config.yaml
num_hidden_layers: 10
hidden_size: 64
num_attention_heads: 2
num_key_value_heads: 2
head_dim: 32
intermediate_size: 192
vocab_size: 8192
hidden_act: "swiglu"
norm: "rmsnorm"
norm_place: "peri"
norm_eps: 1e-05
positions: "rope"
rope_theta: 10000.0
rope_fraction: 1.0
qk_norm: false
attn_scale: 0.177
bias: "all"
tie_word_embeddings: true
parallel_block: false
extras: ["capped logits"]
init: "uniform"
init_std_qkv: 0.0523
init_std_o: 0.0117
init_std_up: 0.0523
init_std_down: 0.00675
optimizer: "muon_variant"
learning_rate: 0.00469
lr_mult_o: 3.0
lr_mult_down: 0.7
beta1: 0.95
lr_head: 0.00741
warmup_steps: 200
schedule: "wsd"
decay_fraction: 0.715
decay_shape: "pow"
final_lr_fraction: 0.02
batch_tokens: [8192, 16384, 32768]
max_seq_len: 512
doc_mask: true
train_tokens: 82120000
max_steps: 5119
dataset: "wikipedia_en"
Each number is 128 + 24 x the weight over its row's rms, rounded and kept within 0 to 255. Layers, rows and columns count from 0. Numbers have three digits each. The size before them is the row's rms in percent of the matrix's.

# layer 2 MLP gate, 192x64, rms 0.301, rows 0-191, columns 0-63
100:128105164129129148131111116111165147160137095099129154137133121130091127082099181140087096138137150145112123175142131085132089140107161133124181108093104111114129108115133143108147163112158124
114:113128151121154076122149138141148125110087075133106126139163106120127133099135127130096134115140129112176114227162147118143142111107113167164148133126107109143161118133119134124140144135124144
107:134163132144129150097148088113132106108150100124088132097164116186110132134119123124085132135110148126119155119144155141117116125135162106126088151159162114061163128106119140113158180138124120
096:122123133112116153132073108134162097101098108135113179138111147162076138069128108120139143116116062127126152135105097149117109112123132146127163105116114127121112149116132123128090111127185125
101:110119145101108133091118104109151128112156117132109121144146137102146101164129163090115141088154149138100076115103153107172119139122147115107118146185096137114117121168160167098139127128175120
103:091094099114085114112133078114131158104135092125142143111149128116123135103094110071123107141155149153120151157120090134118109098127122132155063173113110119149112135173134108113126124133102118
105:110128175118133130127135143132161124138107120124160173153146103104117116139134095131161139118169142154119135137089097163146153094158072160089121128100078131146126140111115107107106134115182119
102:104150158139136126110150123122143134096126107118096108160113082158144127127168110170133164113117122138121090134184114165115187105093152134155117147108111144147161160154138112105098157127121146
093:141155137128092119098146134080130134128106120145157110159114142121135153129153102147138134156193104113117138129164102143141153124108135159180175084123124109108145096149115105169117156112161104
095:126119110114103132206105093125118169129097139133145092143129141147128123136129136120145158176081092135130126115156154144144134119098089128134147149057139125117129100144106148127145131103130167
095:136179109097142123117111117081107155150133112086107134091132152115154139118136129098148164155127141140156128082128166105124138114107130130185114158137155128105150123147098080082139137150129158
097:145115187114109099115135120115127145125142157123122109129143144151157155152120174156087146132132172119091166121148147130110134149142133122084127206104126154102128136135131124112132188114126111
093:169150145114124101155115125134148131125145110127129160128099117146128131090146144116103163181115141117151127130132149194096124149093134136151135174085111160104180138125132154111132185114131117
096:169142119144165148069154131102122109146168149110158098118110134119120114122126118142132142141108145100119122159147155150171109163147171096156093149141148115092140157108151121094112155093109102
100:092137106171148132143153140108116156166098126131123113130183146123159155151146145132176141113087118109116125128124121116148150106118083076166110136116141078142105133173120139116102093112132109
103:110131127165114150132114085127120101128107153089148160141127134111099133148116146080158140118093181115122109144139132158144124164139139101180073141161123089143161129138115138146109110165160129
092:087126111091095099134134067119119154142098121112135118151133154107126111119128131126137151118126158118165105147131161142147124136127134178173085120118137098127126137165125081083145126087141081
097:121106156134104155119098131113141198160137133145156099105117158091114079156126131107147100085116178154131123146123120152083125118138129133120133111144155114116118129127140155126130115123192090
114:110181115141103124107072155144094142132164097118098120125129143112152197166117131116132125100132089100113139114117098101113108110099128145150141150099092125111129134108135145098107164164121128
096:174134102127129141148142121129100156111163108110115131168153119118100081143122149122173107122127193088102113112139144126111131165193140135108144114170111142109141129124126133100117154151140093
100:112108121166165120138110122125120164112126159139099164161126111122127117141098151166133148113112107123125116103149134146111117114122113086081076122152079161131123159134147118094188120166151152
106:179119118131119125161119126123149135170152114114142115111119139131104112132175103141116071148139126157087100099116106123171103131171143124134121144132116114103196118097118122122117181148096125
091:091118178143118106100115093148110154118098121114138134123138137124132155137136158150165165110130107150138111133103139128105154100088132115161110098092078112145109122141078123137096119158080088
106:083134150149159123135122153143095151106136085148136149112127178162091137120113109139116100126126103129121162116136134124146129098150134131188116086102134115152131137148073079093136111127110092
097:112103102088098131137132152143087151134095112129196120127133109151159065140106110109100141136148150107111092118172106138108143085132137166123125146143153098136129163107127102137144133130151112
089:134168137095118141150065149136165143128111125087119096139172115175123088117127124126133097125118174092150138139157130138136169164133113151102150152123143172115129161145134135091149141128139147
118:073071123158117150154132164132101124126100123114146137129116135129137126110115179121150086120098135134122113190135168146165159143152132116167115130143125115159119092164136109120109151109151157
095:135137120096142130115138141121138147159098134112152141154143121130064078145096128136169124103131190120087105174161121113123129110144079140120122125123086104145121144153177127122155117130127153
101:102133129134132097131113070114131122083138137107108149133093114088134113131169149103106143128108161126104102088165188176120121151103143116127156140136094153126128117151087105125108121106162145
109:114128129107156169111129144114112119169125118134100161180095121092166132111144096120100168120104138114103172173142124114120112119162152148151148157124108139092169144143109111104118153109167111
100:150145129093082115090159099149125149125139146112116120131134142108142156103153160120133170124158180117090124086157134114164128139149153141138065129130144168144148128140104100126120172137153113
106:104184113143148104125100186103115135136158082175098100159114116139128165114104136130137105119132151125128142105144110134102124114125143095104117129163185124121104158144154151113080122106123117
103:113163099164147122136078126061090133095118112153164153122128155124180118133113126121152144127127122143138144148109111158132104147139136139174116137109106154116138097124087125095135184104126128
102:151130128116150111106130119153159118137117136091119133142094085118097114131136138128097192134110191170153112115170110092125109153102137107111127132106181156102092151111128140146118103135150124
099:072136119153113145162115128106128136125097116108114155158111122133107110129114127092118128096128165066156121179130121142159088107136127109099151160122112118106105115095115118182104112142096159
097:146140060158083151118151154107155131123128135120110126147155118119143142111103179139142110164131090156107152132109110107149148094125150143130160115107107155140133093189101152113144159114141113
100:153185138136130090121120176100110089151104143142111134132101129144130148151120151107157128105174144150132127127147141184131153116130134106094078140134161121137124098112125140092077170131134143
095:134152108120177136169079141138171109151124072148139148152077125157101134138138159128091118162131154120128099135118131153150121121111143117157127098138091157109152126093124130165115160145133098
108:152152140064107101117175105098117175124111131118126103114151130123112120110139147101136177075146133141158137141123149143163123138145104082138128110143073128125120088143101117113150130104131156
100:129128129120096127130160146125107159108150088150155097174119125147149163138113119157130136133116193150125099117121137176135096131112106155097112128114159144143131106174142144058152145112127131
088:078181156108187134113121132138127136097146125068129145102130105088085130129132156138115118151164126145146129119136095086101125136117121120096143104157134119125168109101126122092129173125121139
112:124131098145116156142080143143148119106094113172072097127174126140173094158119138098142128100129147115139152108142102123083136115115126097145150144111107126142119173109161093115116120168135148
103:104149108100102138097170107107128183122141142108131141103135129137127089119097097116145152148144114104137085080101132101067090120130077119146138149118120107162128137123167139138150139132133155
102:125160163114104136148110137118149139162119135141126131140139139137124113132143085133137177093104136120195131123118119106090127062100125112151129092172111101090141156090117122111144114100136162
087:153074089130127090105135126143130130110154111142153146145108149174145132134142094146153103128173150125116121157138135123138113095119173122128068131112122100143115089089172117155132119146085130
092:137151142111097121088139125121108100131130109156147189083146148139131121141122078148081134143104135118127143148142110177120105131131138101108162146099090151105121155100093138108110179154131117
096:179133134093106108116081143115107157140114112103130119131128167104137118105141106135098104152075146106111168093158164155126112141104131126132130159137123192130119123171142161116113129136163112
109:109129124103106115080136108110081118126173144123146086122099132149148128196118127096168113146140152121120115131176167157145086143118137095146106100136108105113115117153132128170132101123115134
107:089145106139161147133082118135110147131090146102120144119165136155083142112117133107110146107096116139196108128128142105143157130123101121140137100159197125096153127135097129138095120138127095
114:105144109144158122122140108125103148116139131137098101129141133100152186127129146114133078072113139117163134137147124114144106116140138170169164101146157119134148141150065093117115095140126085
097:113162159145101106103144124097126125147141161107101128128179085108111129117133181139154119105142168113152101141125088136118145134087108121173152149116120154125124107143060121111103160130132128
093:143152121109115134110140138104164102083112136166152155080139111113174115128130168141117193116128136110123121107091120108142121103111098136138117108168109138140116121084110151136113096146109183
089:123094116179168163117102168109145122081164099155186167156126157132128107117109147145133170111105102111105120116110155135127174146108115114132148123155129110106170126153141116129118126149123124
078:132136137136113119126126123119140147132129129125121138130148142120160092095172119127106162137154167088130123142124150171076115176122196150120150166089115113157101145116103108125143171134143086
094:128156122108162144100123145114155156144180104172140110132110123184156109154139084102161121109127114121133137131097139119154151097157150152124112121089092112166118122111160157089153129137150106
103:114100119114116130123133138111128138162102092128146162158113098108095139110120138140144117113135121144106127150178093088153176114092116121121130113186135100089179134083141137162090106136121112
097:120101109149098159104149124118115175155125107136143151180152098143121116146142157167122133161101139114122137106121143082155095149138153111182149098133151136143139132172118107137148111164114172
103:119078111136118107148131099152118128127121082142118146140138138113118126142109111131176136142186138133145109137128135125067090102110137133112107126145138128077087173130098105082126141173112155
096:123143113177105130105109122143141131150136138105169143170103091161112108120098152120123129138146067103119088101100105136185128157138154131128128157126072096148141125100115140145133135137118091
103:129140114098128165141114113152119108126074158119128132117157182097117150113161098135099099098084153124159137177140114081124163131146114110151139108117114153141173105090108125103122135121129145
103:088155137132145140070162085130142096139117111130112138117112096123111164154122144111156142138142161173129136154154149113162123179115174128117096140102150111135163152099113087106120149132149120
092:142117122131123124094138111121124124157113134068103118129122091131151116101130106146137138071126124171114087136100155078137087137120087136166146163122156146142157130130104166155128160101116160
096:084154118111142130182146117156134124095136139128143127128153108100073145164117114091145115170135128111121143118102161128133109191154076125134142152143103097108125145117133131103152134079121146
090:134098098112116108097100138151156124115138127098104096156106165105101094124098143099167115109142137114097126170144183126124157160127113135103142140111142136126135139168189163139109132143145090
094:121122088133144106107129136127123161098119140134147130158084141142127118134143180113139137123112151113079093114102170120111138195110115141142117162113129157100094105172149145117175133150112155
097:101152157157150114118109124166124102156106081115119124134134123147115114114110147098178124106158133094116170096136141120143144149165115105144090088099153131120186129091130133175138112140143143
100:115144083141143113151159160121137092125099098154122102152164150077168201104142148109150151121087126116096122143142139144146137105117127130109123120122086129144104116152151120121101101090139121
101:083129160099168154059165120093140127154148098124116109138098161125122107158122155123139109137124124121073128096147145075089169170118129120115106097120121133152121131118121119130112113128118120
100:145128136115149143158101114123083127110157083137160136099129133155126143099150098167136141107128068163142176164148159133154092083147091151125137104136130111103097140139106094123135121121139131
103:157104152140163137116092097124095136137123120157110138112078163099123125127139130111112119115114133105116152125159125160110096100178114094145126115142163111102197144131093129121126191128125141
089:137092130124168145110132110131117136124136112118128125116176058152136132131130116084126144167130141090095127110182120158117163154149128171127120118075081166132116144124140122112129159117142142
103:112167095114083131148116115130131141096145071115152123129144118166113098142179114120132111113130128134169125104157153125110161125122160100116178129150118152116100188115129107146160150131096143
108:112116163136132109150105170074135087142133120122155127121150132105170141146133111139106094110144150172108139127147147113148151126150129138084114145134115194154120138104117166115112166089166119
104:136174116118140120162119114131134136157145109133128175132142134162103139111121142103136140129154148159141092147130147157138110163107129061125164157143129121130131152198137095153075160123134116
102:103110147126124105161095115108156125132140139143119130150177120129145158095152161153119151092110120167116122124112147165130148153104093127116111153096060133094139108142084100090103147109108120
102:109140141160132150115118118108137159084109068177102112143165124142107123161126147089128145159107101104132114135135148092132174144121095129131125138140114125098101091090151153119092103095104139
096:157102157134116127085102088129149185137129125117132114136151139103129115138125159166130123108127165131119101124145097111151116190126127149128152107137141138148182163151081158139152129155167107
092:114186134119101120118123121163140076129099115161137183115146143090126124130100131131107157103146148178138127122111116131126111090113166119124122086123170126107147123103084125124085132140126085
101:139163130123080125092120110124127174159111123133134124128143152164113146140163176153106098094143142123103111156108114117087101133067092151150104146123138145136116110135125141078131117144175138
102:121161126097138143191115133152139142104113143177114099157085143121115129102148125143121150146107103094125140149171118093158123114117102130131148136122072102123144161124119104119138109103064122
092:146158158132118127121151133104146129129123114091133130164162108095114146150103136116178103169167149096125136157164155108131146129143098153121149150171158123147151147160140125108151092100071134
108:090145098144111156138103132125140112087152090154145102139144106091144106168123155070133170143097133148173114142117126119131131167128132101109160152110144155141161091108106134115111123095161126
104:123117106126147095131106154118160135156083167082073103170120126162115087128152181135099131127103132131158136135134138127150117131115165148118124161116099127113159082132124159097102152134138137
087:116124159139155094134110157131130132117099137095113117130108201110137121103122139141138167137116144178120146115142154129145162131139112149077131159121081165157134101137137149187113157132125149
102:105090096165137152126104128161116145129134116116133150131107097145117168136098180060116118123155166128124138116145151138090115125148166147129157107172120149089137130112104159113159133130097150
098:135117151093129144091117110092109129139137136130110060131141141160119135114153136155125082110135134156068098094130161123112116168154112134135143134120144167092122137173166134163145152140133111
098:147136089165144139160118140094150120116127126129121143151096118097132138151114159093147119170123151106078155108155139134099129166129164114117083131163164143145156113140153121109124199129119126
094:104152154159102125112154119116126127134113173163167117100139143129135144099088137120115149075100114139094149150139126186126118114121133106165074127065159152143120102141116133146141137103131130
104:111106115153159125161120089136080131111083092179118135144090167144115148114098089137113131144155123097140093108097129154123105082103127133141113124126097111078115124145109128110113106127098140
094:127125122129188076123130125112124105155128129115179158148144136129134124135143177150135153085101159138112098113153140122142083133125114113129093147141158102089156086146082092129144139155129139
096:109121174115132104132136130122094111146106149132142135151155144134174115145187146136115131080184157109174136159161139111147116132101134157147116123089092095098135133124107100137124123121082125
099:109133113141167128136116090125143136089131110119081120134133140117174095149140168060145140131118148178098154128127133131148106133106131098109133166121141164113165119129146142081129103140175128
097:125125137136116143133149113145135169151132140138118131140101143160158111076108099138141202131161108176131114097140112120138123101096106157144162119108102153164126173118161134105088106102124118
103:077138139155091150129098134124121144099100062130155158183172119127134100124148134177121106132140128089156099116136128131171124106122137152115149130138102134172133150139128154111128162139141121
099:149103140136119137161152112143131181115099151094092154112102102095183100147117149135146151124140122114122085120113099117135114117158086154123116113114103155156129182150152125112115148148161095
101:168109169106153142149127140133120117057068106136106098136150139123156141104158135134131107124138159099160137128175119123140125094164112145098118090127134132133109100133113124109117156160150170
091:119117173164147152136135135122162159110116098107160113143118143133107117160097160134133181147150099127134106168142149129137144158129179124118162162131138121124162135086127131168117151140161075
098:112172143144143138132087136102166154115093101160169122142130142124105149105155114138085089119165132175109105142112156121113159124112141106133126144127116144143120140093084130132107115077179125
100:102126109124137098081133136089128113124152092102157128136163131199091101137108107147130132116108137100127163130179168162157094137144126160134136134096129111097128148116145105132133143150127168
100:132153107140098070100111162118096127182115150125143126140142136169122158127087153122149132121119098101137161123110144147169149097142136135125068137096107115089104121136134122126122086125157155
108:093126118149141136180114130122136117106097105125122156132148144155147111137119095052115129088116119095132140144086095088135131118138097155145169118127106131149115097150162105144089090124122148
103:148134148147177157142133163140096152152079094147114127111118136080114124126131125065117151143126144154129130152120073139147102143120144130132136151118112151142106175101101133147112143128070110
103:129195082140111117120140097128110087105124157126111088140152130136132124121128136172147111135124120128142113101127148133120141116112121082146043114126136144138157141127128127116084161138177146
103:126105124125085087147098135147144134155142129138157137117117148111158118117098119097135136089083108116160133158096140110148096127142151151159148131132160107110129143082134129162060164119086123
107:115091129100119098127131081155134132157171135152142139127151107128148146131153105125140127145094122130094108105098119122130078149085122148143090160112063135110168099117139122141123160163115092
106:126151130126136120135134159130075141154053138088155181127168143093126138109099134143131110120144138172081121160147106134132148096127080105128122111146107148142105132138146125108126115104140161
101:143136128146185147118125132157153148108117113139157148113132114136114099114091071066108124122157153096125134150139129113150143127169120106091123131133183126098126136094104121083105148117094114
108:136141164107145153147108121153178150141140101184113122146115121152124121130122093163128132144141136105116095144151118151106096116100118117164106098169088098090161124092121161168099149145128137
086:134132138151125156178094161107122094101132084146141155143132138146084104122093123144131087117150165163139134143103093099112150123134141110128153124138101167171124162070130124101115144123124149
101:135110078096077129115122113129127117125156117116162145141122142142132108086115114133122129153134080139091103171139079128140152119131185144119161134130065136103140157136087123120118138104161130
089:135139131106128145144116082065172111125122129112114173116114107126118110133134133161149125093153149120170119167116107143136180091138168104138117088126137131169109155103136089120093128115145112
094:157135148131129101157121118132166133123108146160139084154154118077118140138123079115123102124107157134124165162157127126113114088130087138155124125159088132126115132097067102137092159154109133
099:115157173126146116139109150141123163115100158107119130118099127069153131124111157172130082136132156158112120091139139101146072127133165139126121165147096114120107108144117127130176143137169108
101:139137178121153113115141092174123135107130101146131138112170146154092119141105144120154153093109151111124130085119123135109144140111158128134107141171149179124160129113142114079162169170146120
106:126157121162168154128104136126137096124172143102122121132118138174103130172111147103166135138150157142142158115157104087113166126129103082122081084107123127097106153138122135169096134139127126
097:091125116152105116112117123137107139116177132123120119170126169131207093102125133123111131113147125167164128129073114137098119110102122163150120164100132113126108121115132132118120192152122134
097:097140114149158148141075169110148140134124122116093120128143127134118140082139143130092130095091153093155130114164135160133089124130147127146166139103110102134081145160118177138106106152129169
102:146141142100115147144089099157099134099103081161129110131108139122172125116117124104077146132091139122085152115101107125123182121145136139102116116083111142087167104095148143124141139103144128
086:124135141101126142124171163131111135118099138116100135125130155130147125119145150056136130137129127093141090156128158123105114176116187161119095140158138105171132119125154078081124112130124123
096:120163134135155154121128154134118147145172071159111156084125145153113146130113124168180134110139092123125154134125162119197158098127136144132107150084141135138126157122125097117096143114116126
096:108126116146177103134140137106129176113125128114118162139141109111191110142134183116125117139135166134123136093118119129111105117104107162053141141135086128114111113153156135105110090124118100
094:157171126145099092150122127153138131149149148147152110058154139135115142118139100148125110135119176159143169129121156134134102098129107115126091181114157144118111124117134071137138172115125121
093:129153149111111133121156069091122139147149078121158154143113144136120140117125128135096130132161144122137104135170161168120127134130151153109150151201133121123113130166085110097134172143137104
095:111067126151101153120164121123126150184132110154153127128096155156129129133082120141140171137136146132157132135181100102110142128113143114138122136100114119105144193111121172104141150113143107
104:087134094105145180147138159125115151125117119062102101151140126139108111135164133109124171141148172125136092133164145116095145125104147105100167153127092117121123153107093148128125141163112124
102:100123143147173204124145131137076137150105126103108129114150101130125120084117123159156144121103127149145121115150157102143109122087073073128155128141122113116140123108099161139096127126124120
096:088163124104107114115093152170120147114108128114117149115133130146117098097160069147115102115139103145094159099137138088111119109094105114115127126136111145168104119139154167128136136144185164
095:128114150120142094160094146116115163124150130102118127115112122099133102121109135153132199136145143140121095152147138175082164180126143138133119120123093138092165168104137158129118150106145163
103:107117164184178152159112172121128158107101095138123145137154098151158118110143095147097108087126095129155133109132121104176129122138108128131167121144120109154139140112141176134098161125135142
111:112131131125175174181150113128125127099087125116139166133140140143118132146106090107130132068112117111143146123124073090152116102146100119128175103115131140134129118134154116149113082127164158
093:123135133108104199142123158129077156164129119131093109131183152148095158098139135155160090142146118124120123123104118105131154117111167109134107137149097139131108148128146113104107153176144146
111:124103120128126105101161097111123104128164111139153118117144106143184159149142156096147174153154114084092099119147098135127132133135120138156074132106121121103150109115089104162126158153132167
086:183142122126117086128112155127149103093136098131122102157121111145150090147176147119158164090110136159164113157161140155114115123116147115134119154152129093087127097111112131074131142152136111
097:112166110142086172132098092134119147093163136129128117121101135159147118125153105132164138120165130111123096118128133100113160130138109140095139172123096151141172070123129149102069132117113133
093:163093102161113124111144093100137144151148141148131105165163123138131100118144169117137151142088150128123094152115121150145124131115172122133104059125128076149142141095117102116144144139079120
110:109112157142151097106120089151121152105111137183121169161138082160118084157111108113120143124109145119118092102133106115140105169127128123119097149143116095087126164104162139133132085106147118
092:125110134116092114110129136090107143071149144119180152167165141175146104095129107076113156108114153118145138102126162142127156097098138131119136135088099079124153136120118144115114140135125145
086:130111177144111116111114146106133140128114119148151123187119139111151109159141153121193141106150089111143102115098162100122129173116114163118115163090121093133145123108166123117088133099144120
095:142133149158157118136114122098180092168097147119103151126122144103159104071119105154152132084144160123131127124152127104151155095130111116141126096117120132170062109141156120103128120105117119
115:110107142086147113161129129111088098129151169110137122127145104161112110112124135136127103123156111151145168102111151119116121103117112129162127111122134187101146145088111126158179131106173181
095:154119167172121087134133152132126101116085111155136162101113144111146103160149132074137179153103106151110101124077148119126098120136117161150124124103095101128121139122152139104155131154093127
101:120100157177099122129102130133134154136128085145145131202107154121098120154132171180141101110145187112118148149135139110165138137122118128122107126103146129128091130129148148127106098101162119
109:173122150116149156142105129110096113099124108111107141120116136151105163154131130125159125134095128138134167114152119116156064113128121139161112155116156161142160171102094153134162090086095123
113:114145092137129092118134110130156129098112163119093128095148156124140150159135168114151170137106169149150116146188116157150119134146143089162128137134117161113152150063127134118143162139134111
100:114110160139118100102112124100161125131102106092112115115098123171120080158117146164088108116092113131145112114132067133105108060111110129092147142149145153126134161153141109124144136144142120
107:109146104130144130168157176120146113138169161118160122149100157160165136166118128168145150117155117167128150082125145148171093115101141099124153127129098102132122145141139135143157160132112091
100:152170146120117094113106146101127127113145115121125165174170084150132126121154157115140119089159158121078072095133144104143134162115117129146129146125123144132161143068145133109135115148102120
102:119125105122103160171086117134132099119150167148126150139119151164117104138110099116097104132144102114154182145139113147146095113170135135154169147106121147086121148107116119119085178123113155
111:123121157111124116140089115121093117144074131126120117088129152132138097146077111133095118147087123128167200167130099125167094124151123131138133128102158173108127167116138150126133114133117119
101:143106115123122154113153123122161075076107115146095176153115111132166088115112121117094140107104144103121111141139144118121117146128150121145123148203101132138113159128121153146103152112167093
102:140153111117118123158152158119133091077130166132111092149133127130132147117081089171100086137131132146137132155138152131140147062125095145099140108151109116131118135081144117165103143145136160
097:154115157094144121098143152151135107134162135105155129143154149125126109133120199114146111120131126102088094089151114133096113171162168138095138122113135150113137130128130139100090137185096144
109:114122131159153153065124155120127161101136095172117107136108153145126124135108121118171128127159076158141080141108095105121147135153081152118156125130095097124140119125121103133118096156102154
094:094113138142133137111119133153106122111087124111173124151113132104158132151097110059140151122131149118077119128112109142149115102142146114163160079112142110086120121123112071132122086149130101
095:089133126099089172125149107122133153146155141127109123157115134099121125096107119158122166126143148111119182156197132160131079117105155141098138118107131152091106138123104138158140163151129122
106:172119118106114117098144120130132117140167099123138104117109106158091082130170137131108097130157135144120137095111138099117144114147144099088124145113146177113116159123178091121141165123088170
108:123085139115086150112109141117059121100136099114105134136110130101134146181082130125122116139165125134158163117142125122160112119128102168095166117138101146106149160131129115103079142134124156
107:121110121125127095140182089119116132097123128142125129149125158138109143126124108131111108150127098143169128071135131106127100128155094127169140080113154131114147136111158062107146111095111180
105:146161120123118104078120145139159133144135156145176170123157139087105148142128122087155090107152129157160121127087080093127120146148101165127123113099133124131138148123119142154157145171102144
108:163163115107172119133052132109130152115120143108104141107086147091075101158113125098133134099076139146145095119112114102144083140122109124131160091113127133124109135150111130119144142114127128
095:122132128105104152126117127165147110126108113206156147155155130138127151125142090114126077130151106124094174077137151147139139122109175141138126160115114138080107134115158115125145153135097136
097:146150141084127078112141131096137133166174138111093131132130093148107108093139148107108108121107142092122111130131160112080100144130137112116152105129136163075116092166122162162114152145134147
099:156152147112102116119101165138133098182130106150160126145091193148144124111104144125117138138127145081116145104133084130095117140108128141088104132122117111151148146118114127188080111137136132
101:125093138102100131128173132096139129076110086100147098114143144132122118130104153130156113139130162087090142180123147130110140122142136065126119125137141161138137135160168137150140171141123166
122:173130160121115116121107068105127157101135154153118096130135123126141176136102136102120141124096131099153099124139125145136121097111105110164105102125158156095163134117046111115129141127148117
096:107129139151154161122126127102105122127153129156114167147109119147093123120106103105134109089103088124144086072111123110118125149113101093108090109162155084170101140076128133135130099115133109
105:160180130141130121126153141110129120106110119104146113137142135151132137091148147109131122133071131163141144151158150180164115131146162126073144137142176128145105117153079138127122180147158130
098:089128127126173119073186124124105137104149138144127122130102134115125151147130181099159156111098140145154096154156129126138101145130118087141106114170140134102141117132090118095168130165107124
106:088143116139141154132156180098140164145141126178127172173123114161115132145132111126146125125129131197172081144116124135123126090115079097110105120159119110120137112136145116104121108120127114
100:141139160106136115141120151104150134116134136091142155161099155168153149154095097165100144096119101151140172114161124138147111072134095097138125115149129087096154142159096114116136131117165114
096:140122143132123094108163153127098118120122120094111102071141130106137166155119135141128107078167126136106097113100159083109115121100137115131111059117119117157116129122122069121117108157141122
097:157112161135135090101101142114170154137169127129136141139119144133134130164127146109143139106108132075097149118124152158169164133148150122122088141090159167101096165147158130139091110156124151
108:119168154094150117154163149075142082145144108117083092140094149164115132149111123099112119125133158129101107156163167135139134109132122134125122132135098133117154144091190140110108153144132110
095:115103157128069112118130115132095170136129091122161142148124122159136089152108088161112086162149140138118135107137165136164124143136113152146133120121156122134132155131176136166136131122159189
093:122139115120139066133128140147110166163080129144136130142160161116149135152155189149110122117101141152136114130166129128126115128153105142085131142091109126103125094123151147097177104145131085
103:118126131110137131105166125086119103109142124156114108118176090131145131147099128163195146114131089123118130085163106134155145109097097122137116128142150138167175179117132106145120132101101127
107:107135135129178120139102110090110146126097095120134127127133082092131058125135145097132124129138140107084124142098144123157119127163098161174165120120134094104154131135126158126091096158124139
102:128163137125151111133068152087099160147137112135119139092113135130146153115137073135108097167149125119104149129131092151128124114135147138108123136114114195149168145150108095153141146123135078
092:064109137080122138102127165117103151115137170124189128122122133136144123114122067111129148110124084129163127132132108138106078125094114105142163145091105125138104136126128110124134085133124124
102:140142124132097144154126105092107132115149094129138123141117134067185125105121137106147158120123115146114137091116164150151101142127147140149157164131091147125161077146138141068096147130150102
082:145110095073121099104112090097141159131126107156121110168140087148169146153157145124119163128132135110117121108117153182104109161086126111115107141119163088130146148131146131106123159162119138
103:123149134110182098098124172122136113168119114090105118145141091141117157139138181132130137151127140140168130127117131111121086087151092155129110137128129132110155139076094107131143148079158146
112:117091089129144085141121113133112126094108151146114113131160127134166098108120097122151145138144117096147142099203130082122109091119143100140127128155100133148105132105151113106126121164080159
093:162065115143099140098157084080144103126098110121160118154159130095141116158130118141136122101126130155105131103105130128179098103138131133140163116132077179128143153114125154132120151123121139
102:129128150167140155132136134082130098143133114101140116118101155128114145129155159100106133126120103139166110137147089150142092126116104128138131096185049133081153133099118108110109097134109145
099:178145124159105155131132134127148145145155109140105076127072198134160105144106134147159167147155120140134139133113120109148095095100112161127109143152110143136136105128154127084142131153139142
096:168136113083120112124109140133111148135152122080137103124113110122096113132079140158176089124119142102114178137128106134090094129107097134129090133122117130066112130140162120113153156107152107
092:138125097077109133103146062110135136094112149095123112124138159132151106147139108138147119104112132173136147124117100124148126101170071142141084150149145115117104161164124143114107158127091123
103:148119144106109126137151154086086155113119125116120163144105137130151106124130120144125132134173144103096110128140171171157130132128130198112151127131071112081133125128116113115121175169112151
098:125131150138101092103116139127135061130131151142133157193106106134152114102115141102140154149154123137149112148146143123108149101134109080137161118144137109089149104134173138144105159131072133
107:098115116131141128140147109152097130105124135108085132156140084114146115123172130105171168132144132160139166137101148148116080077154111155152113142120070115148104094119096127122149119123159134
097:100163141110112129160131137155145121126119125162118136155128148158145137132117170118121169141145149062160098131076122148120158089111108154171099147161147131107143138114176135148102108152137136